Weights of a small GPT-style language model, trained from scratch on English Wikipedia: 10 layers, RMSNorm before each block.
Each number is 128 + 24 x the weight over its row's rms, rounded and kept within 0 to 255. Layers, rows and columns count from 0. Numbers have three digits each. The size before them is the row's rms in percent of the matrix's.

# layer 3 MLP down (transposed), 256x128, rms 0.0652, rows 174-190, columns 0-127
115:150110143157135148134126118143088187103107155110131159112155166081104155153160125118112080160101150165134097129116155113148093117147132106111107102119121111135069166159147083142111116143123138128127100158143159110136102170147129123139131145107145149118131127142123125083126172107166108090135136143128154127105116148114125135146153089077059122153111132118158115173129158143127125123133
094:102140154092169095128114131113177143154103127090100100143109129134118135096133135108122148120108109097136128125129162142142101102150085112129117138150085137105106131145101123074121140113128075162063145151174100112107128125147134093113068170147156136111111137110139095085098131144102135103116108108098142135137138157154134144099116107183102119159137138128120139165099122162102113147136
105:127120153154090091107091137145173108159158115095121152140127165127121099172112079122123156161123075101110116126147165130094068135106108170112135109121091143131110135106092146129132144111154160104141142105112152105130118119129134101104086103126119120123127148113164129150122140108143126166148099142146150149163162095115089139135149160149117085123111130140160116140165151101164153111087
101:115186138168167130151110106147144147156148148150117112122109161148161114104113210112155114148154108148167154082099143150135125106134161099105144081105113135114057141125123108130132142154101131146137144096129132121117126131180137146162118099124146143138107121130148148109134086124094145164154107126115106166104117104105087157139110111111114107078165143147135141118127144128147138125111
105:134131149113140150094116140096110144125125145129158142139135109142121155168028112113122142115123178147097139125116122082069119122148147143125133155152145114084125166089146129132118114120112120127136120130096118102127126115111131144111074126099125127147113136108138145150120149126135102068105138086137205155098125116121130141100153116136124149109119126086090124110103108116137152120188
099:152117141171128096162136132070174143137145133116138131173150092130108144105079126119105142118135115084147114088116165195141115138172110108135167130120132120152099091131095116172117137162123126125134146117162125123103134140144107113123132150131136132107128151113127097108130088148115104116081103148077132133108154165162154137070144140112118141112125115155128155090168103099136121161128
100:163116140165111145120160142139145151111147112113135131133139120110114110135157114094129148144094093058121103086188147118129096105130131135143149142064101107153136108132145122097178096132122108102128168149158128138099127131109178158109105107125159120129158153102112110128136167154115148141141097104078121133141083132121142126124113133125108164127153126139085130106160168098144086130093
098:163164148167122131087142145104088129120150122196107118129115111119152087060126146109148132096126102116134170157161135116156089115129139145123114107136134095139146115130077147134107111118141151160111121135122110080101154147122115135130132164085132175137115136143114072118113113088142137156127079139149106151129087145149132138103139148139147112111152090175153146139120130127146132098161
091:115121143109125123121069146085161108103092124072139111153155102159127140128097095081121145097167120146172143093101100118116171161123150089103128107134135102109147153098154136131126110123174124144137133108145131147153111116159130145088120134141106138139091075174150156124113115114126153129078140129176106104158146105121117103102127125104129171122135132127145126120159086104103133097128
096:118125141179129160121151058144169151161143069121133151118107152121138148144123129137123103125084169113107148162108113141129085126171122149152092150130130116142159185096110141131090149158144119167168142122177115117131141104136126135092131138117118126129145130100151105132134146127128088130107151112169112133133105087074146113089096135125125138174136139123151133145131114106133133072138
100:108114132107119159144131104127133120091131134134150108120070161151098130169118117088099134141129085135119164120119110134115140128151121132130106161138110170113128116151128125112142101126155124096088147154133088088075116128118179138105118161090158132107117193102144144172111111116116151116170187121174117117116087115100122098092117140079096117143141134104115132105130118120144143091115
098:086137117107130121160083107167120123095111175114127109140099067155124118108110132116168104181118133096132151113121109139108129109157133118106168108162122117151165145136137117118110121138112159119100097165133160158137117173122140165143129129144119101099081121128138110106127145136150159134119159121190118139130140074114044145124158127108123113127123126080106132111127148155135150107127
104:096189139157107138126113130133118152108104135142133117111121155135103166124136112124159131114167135111111104120129163116132176112133126133160112116104127080152095108139144122122111093106126120166134103148158129094149148111124159130150111139149133102159057114147129131112151168145138110122185173114134106093155125181119069138135111113161132116176136131150104112116117154114100142185162
103:152105109137097149109128133105143080120124139116134133069115090083122148103109139122126118115114106110147130110154168105106145127110132093111175106138088129132129129108113073142180113131116128121072146118125146144160120138161117124154127088077105185153092121140102138122147100155146183142147134138111121108157133116135093110094131105127137112131162177125140120111134120071144121091102
110:117130157172105124142097131110155096112146065103127154125118118132102095114110110133109147098110143078106128139126163111144147164155092138122136129136101131148124086126174140094115150115120153134149100127123144126124136174187144092160126076184178152132118154185100106108128126094110106136119131074125144129109144120120124123125146149123164108121109158109110099129117154134128088115098
103:117151157155132139128131160142114111142138118129192154091140114117088115136147139122134133149126165118067130092106108148109131117101122130113130139169141141119123148124103123103141147128178088126076133145098097106105130133116136151114113081121138153095178162102153142150118135124075144103109106172156139093154123109135160151128135145118154152156105148091080092129100109121145120101073
107:099088118097126085120110109120126129124115142113102132095087122128131123191136174124102133139117137137112160131133109139072153136122126180139166129176133159149120124120094152117123127115130141150121133115142162143130156103178115136108102091148113122155119095139155113074101132109133136140096147148175077136134135131105110130161122129141219146120154138142149124164115102153099113104123
# layer 3 MLP gate, 256x128, rms 0.0752, rows 175-191, columns 0-127
097:122118130118154133151094118111114122137107133173146124162095123162125083043130106159110082117175133113098132145142102078147084128143172125115125167143142125141095136114142134159167158094117131145103132136151149156118174127117105078167156147155142159115146109132164102136141134141116103105112148143158143121121154115133135134104117087124093141111160150144135169128107132118102143136092
099:128185176134123109117138126134126148139141126180165143181073118168115107134084145103122133150124102116132141127126156113118109162132110160154124151148092105125100167118081167088131110117183133123153124118120156113175118104134162102102116149121103098059126140133132154130137114114146134095120126097128133116097141142125156153141154114064121108124104142146126118134108160154092125138122
103:157107178102117113126108179094136139114139170132121122159133097107123123120111100134086097115122107130136142138144123115157125175140092123136131134169100154135117089073129116139123099163153142132154133134153111192144129128109143141117086131150140142106140115115153083137106138103137139086138148143129138111165098079116138084116119157186130151188111131118116148075097098124129126150137
104:112094146107126109131187173153119111157139108101073094128129189122096139114111137105131072157097083112114148093151097113131150159108119113121125108089138182134136152119090155110132102137155140141150134163163149109117137181136167132133134152115127115136154141116103136124142114153141105160133146126100157160098147136167116129142133147114159128083106139146150139122144124145143091089143
104:114127119119098167126179141116133123127140086144122173129134101101108129122141110099181100103187118096123102099116148124131135125138167144167145148101113119167099147164137118165128141124108128110182131144139082122131128076148145114145130186096112096155127120133133121117138102143144120125116143150144107086138111143140114169114097090162138131163109151150159148153087108163162160142148
104:100185134122117098104122113159120116132094154133119122106179094130136147106126118125140146149117132167130119108127114200115119125103143145091145137120139166140123149134131120143156181130164100140116134118105127126121130116110190122099117145125166105143103100138158098157151149049129123121141163118135125147113148126083141160082104145110070136121130072113094120109132124133130152139098
103:102100128168185140122153131127133132105101077189136116142114100127112133119106124109102139138124107180135128142110143115146116127129143123100136160133126125169128191165101116140107117132090111142152170127147122105106096115123114083128118188040118147156130090125156141067107130111130127138154131162142128126134110135151142140107121124116167140129085115153125122141115112137139167136148
094:130109140138121126135123095078131087123128125107150132115146108159138130149099085113097129135090081107121153116129125143152120152117154084110142131157113124104077121162163137141129132127112128087180112094154150117152116110143151156086098098123120144129162135164129108099101094120172157161155142095167135088111098129121121119086122078121182113146113158140143121118104119098123114131077
094:129116153175147170104108122116113145151160110137118124152113159089164117159133162106167123084120151141098147128089135131121137102138142130106121089132121124115180118148127162091093134086156119118188115110124093108164130136136121136149079153114142082150130125141140149170113147147113122099142111089134068110115138121149169117141144167115117140143157147089117133133117140155126123119189
102:124181150163113134097117142140123132111128154151103111152108149117142116098151132163113085090151170102162089125145155157124085135129136155092121143091162076110125133059153121127117168114139130143112123157148129174149167127152101121088143108145121091125130119147104115137119118168138136150109125129126101132167181121136143165134142141105134143125111102103117123101147083108112169167143
103:089123095109123116154111118128140109140126191123140132134092102132136101112086130146151111182108091086153161125135107154104141119166138134107170120128095119148140135149164120121123161121122165116105127156114124165151120164090121176101129136110113061129096117111112104135112118128153138132120151135125129169104133115095098159130150102174151124105118123079129108071121116188119133130112
102:141121124157118143151181149094144135151149100164099138128103153106150161129107100128211162141108103108095155110132123109101127108120089092142128109147093130156145114159119132151111111100132122150168102076087172102132118121136132076113155152122126088141094129148132134172161144122110127124122147127132103166139122135126183122113110144090137135130123140107104143143107127151168141174143
106:129149151101133121137148131142161109090155142118128123098171116123106093116150110113112111114094122116098126128126094128111099142162125124107108129147117116107106154099151154115108097102133137113163145143133171154119123151146138126138143153125079069160158097146087123156117149143154081124093170076092137102148095166127147126117179157102087115092088104121166106115140164156142136146139
109:101139104115114146117183140148126130142181155122147145100137127142138096109166148136093176134087149128095112153168140149102173117173167147106107128120141112128115102154104127163096127139144117089146148142140111150134144122159106140151143123064128102166120138144120123104162094174149141123124135149093137091126105136138114169082167109165117107109120129110153146111110104142119132182126
107:159076114106174132150131125122115116186125093129101138147123138113105119129112126097139089096192102094090107142156114119164118096135070107091143126129134138129090157150141126162178150090132124127137146122099130108104150143132067079142116147092157136126139130139125153108118137095112129151173096118128129117111115119132098159108161107146123136113102109150106116139154087106127131104098
102:131113124133111135127117129146058135137158150059124150116102118108105148110174158078126095133139100142122121185153139142090098179141115128109138089151103106112138112156117109155116127112094101081141153176139150170143118128152138157103107120145118133140112137152158104113098146156164156168111158131125121116088167131121131117120127147118125131107134116163140132136177120152119171104132
104:119141110119099117154151126119137102121097162116195141094110105133100180119132127169124158099171140116120132079131131168139174110096125136133139180188134142116119116118138140107104149156080117134115109121129075127170147125093108116101141141135140131121082154156163121118130119116152137155111147148084153103124140126157127111122086098156112105107134147133115160123163131105138137080157
# layer 3 MLP up, 256x128, rms 0.0736, rows 175-191, columns 0-127
095:112169119116104158100109140155158117156125112127107163115145108095137144118157133136133143158083156177135126129149113146169147116153069112120120101082111138126158099156105117094173099102156131122126095109102160111179143124119141162134110117099131104136145125122119114143096116101093170134133095105122152092090134150123142166178119138126126123171127104109085110120102139176096115141119
104:076122116129179139118124092178137126097133156136177133143174129130127178115111094110148140101136131191134140141143164128122110114115094100109118083101120144116098126153144085125094131129119103105070108165125116124108149107079124102135113115139123137128154122124172142145107114139085090120151114106162132136154112159119150107128123119161172138168137093149112121145133113155137122176138
104:150101119098137079161081141153116154117167110194150119105125103156133093166113124125108120116137164121149165149187173175183124136087097127106103127140110120090127152138159099152111115131124123133121154119131123140142148102119146155105133147114132146096104144137156147146112111074154144109127113150156126142111121094091143131108088156125146168168151143119152139153136138108100132137126
104:136098110120119113170172143133126112112135136117119136145109134121112157150139130098157135174145101095139177126124112137145146143108129127143180109122168128176102086130099122128136094116152128149122148134164143152117093138153091127137134146070087174110149141128129152120144112135130089159142074108097083101133122124124102060137118165116119141109091178145108131100103117112163120113107
103:124133121171126088181088176120125173090119159106177127143128085130168163071169160123109134128123172153115140125123151145100112121120099161155103093113087145130120088132131121154111130103148143116138152187137150114114149111112128143150120110158096120092143155145123143103118122132102118110113124127137130127141121134147138115127158149124116076146101088130110100101159159094110118132170
105:148108104135115144104118147125132140120143068134137118162133118103126139164139131132130072123125115083129081141104162111146137126148079084157151149085140105125105101103082143094124056158118126105159141123108099125174133129135125128130140139088119137068158155141121109116081113173114122158114109118130146101133124170140144118166144120115162120133150175148135138128180127123117109118113
096:155116168160130147116099134141133165138123153172122173098131095138141157157098141090125148111163102191155090167124139102146124173124124125128138113135141083160102139141107087150110115109125129145145131102170128152107115158106075106115146141097136119111121129126148125065093119129123115073136159172126112134142137139159139110111154131130127147101085121114133082124099119139141147171134
093:108151125144098114120104122103081105113123116078130101156122142159146135147117117138122137128128121111148127122159140195091123130102121098143111158110175133122076118141110146151158127109146091103114125100115112115169116102116159123073101095120113148095109092165150136145105103161165144159151125106144067101115116109145082123096102065135136103121123131132130156112125126105112110107096
098:123155122107130104075157147122089092076076131089138132145067127118149122134120117108100106118125134144138117133132152131082152129127141149148149134115111145104144073149143138190169126132113140121092120140122106153118111154150158116139102117163080137120134112140140112148115124131116200092142118132119134114127117174147118158173121125132101161105129111094120124131148122183131115181114
106:130110127152166091090132131138147126111149156164101081155134134133121093120114156108101148154127123150138141117125152088093192138120084132117152098078126085169148133179131129123174111169147179088118133103106125141116121145127132129146114142122125121133116128134149161133130180139135152085180120165102114110083143133108134095111111162116114130150119115115133151148111088121093157116115
096:099125111148083148144116125128139099127088157092155149121139133131139096111130156129134150141123088130133097166141126161146124094188130146140143138107108142105129128137157114114140171152121086131141099142116091141125122129101154134109082129081100060097134123144112132123134098084146149122087146135123092158096134099133100151104114122150168160089109102118133081099114119190109128130103
105:146103138103164129130169119126142143158125103100130129108133101085136087155126152168083100096137129140124081145130118152169118101141180121097143129141175119117151148125124127126124165130140120123146127117121108150149100111110134166116113112102093139141203131106138122099120097149147188119147090155177126161114095111142144111126178159081105125104122144166107127123153115147157130143135
105:122093124141115108148145097134135111133103114152108095158120122072100129135141110076163162151121161129128129123129108104148147113134123095137121134125111147114132144105140135090082132145103099145132131114102115136136115105116112126171160112065072120157153132134083089149134102124109100122094143095128142069133134127111126112131148172121079080143077100180112118113145123100134157104130
113:150119176130129125147116135112127158126124112145133131145138140119113110092138119110142120077129144141081133136119129147098105161130137107123083044145078125124142120138120166149084122126102125136133104141126135093094148142202136145105112089118135144144137132098110151123149141148128140091162123131149122121122144087111139123133139124081120084152093121123090076134114084104180106088109
099:107135162167142129132107122152103136115136089150179175119162134137160124134095104140107100127136143126125101126132144109138131138143112166146087129161139110109134095121099124137130136093168150154101148157144159110113117126099129105129097104204126156121088156105152117111122157139141125080116118134120089196123153119110123137179152165123116155137138093093111118174116111136137169156120
106:091102151104146115137119138122105166168121123052131169111118109107156157173126163107172124128123137123146134146164141153135139136139151144121114151141125111146154090159069103134121112110127112140132147148138125183127118125138128114152125144102077104151087127097171143102148137089094171076138140164101109116094125134118135109130118116138112129090117120098134161166134136130098150090152
097:160153107109161076131125145119135109131127092151082122108152123145111075120158133124128100161121037123106157146145112110152092163137112131157107106105145122097160120167126092135122099121158154136118089120140142131129110168134118066166131140135159137131165121104164124101086107124121127125095130145164123102147116119090148093162135119095133135130147091122114135149105110098131133113119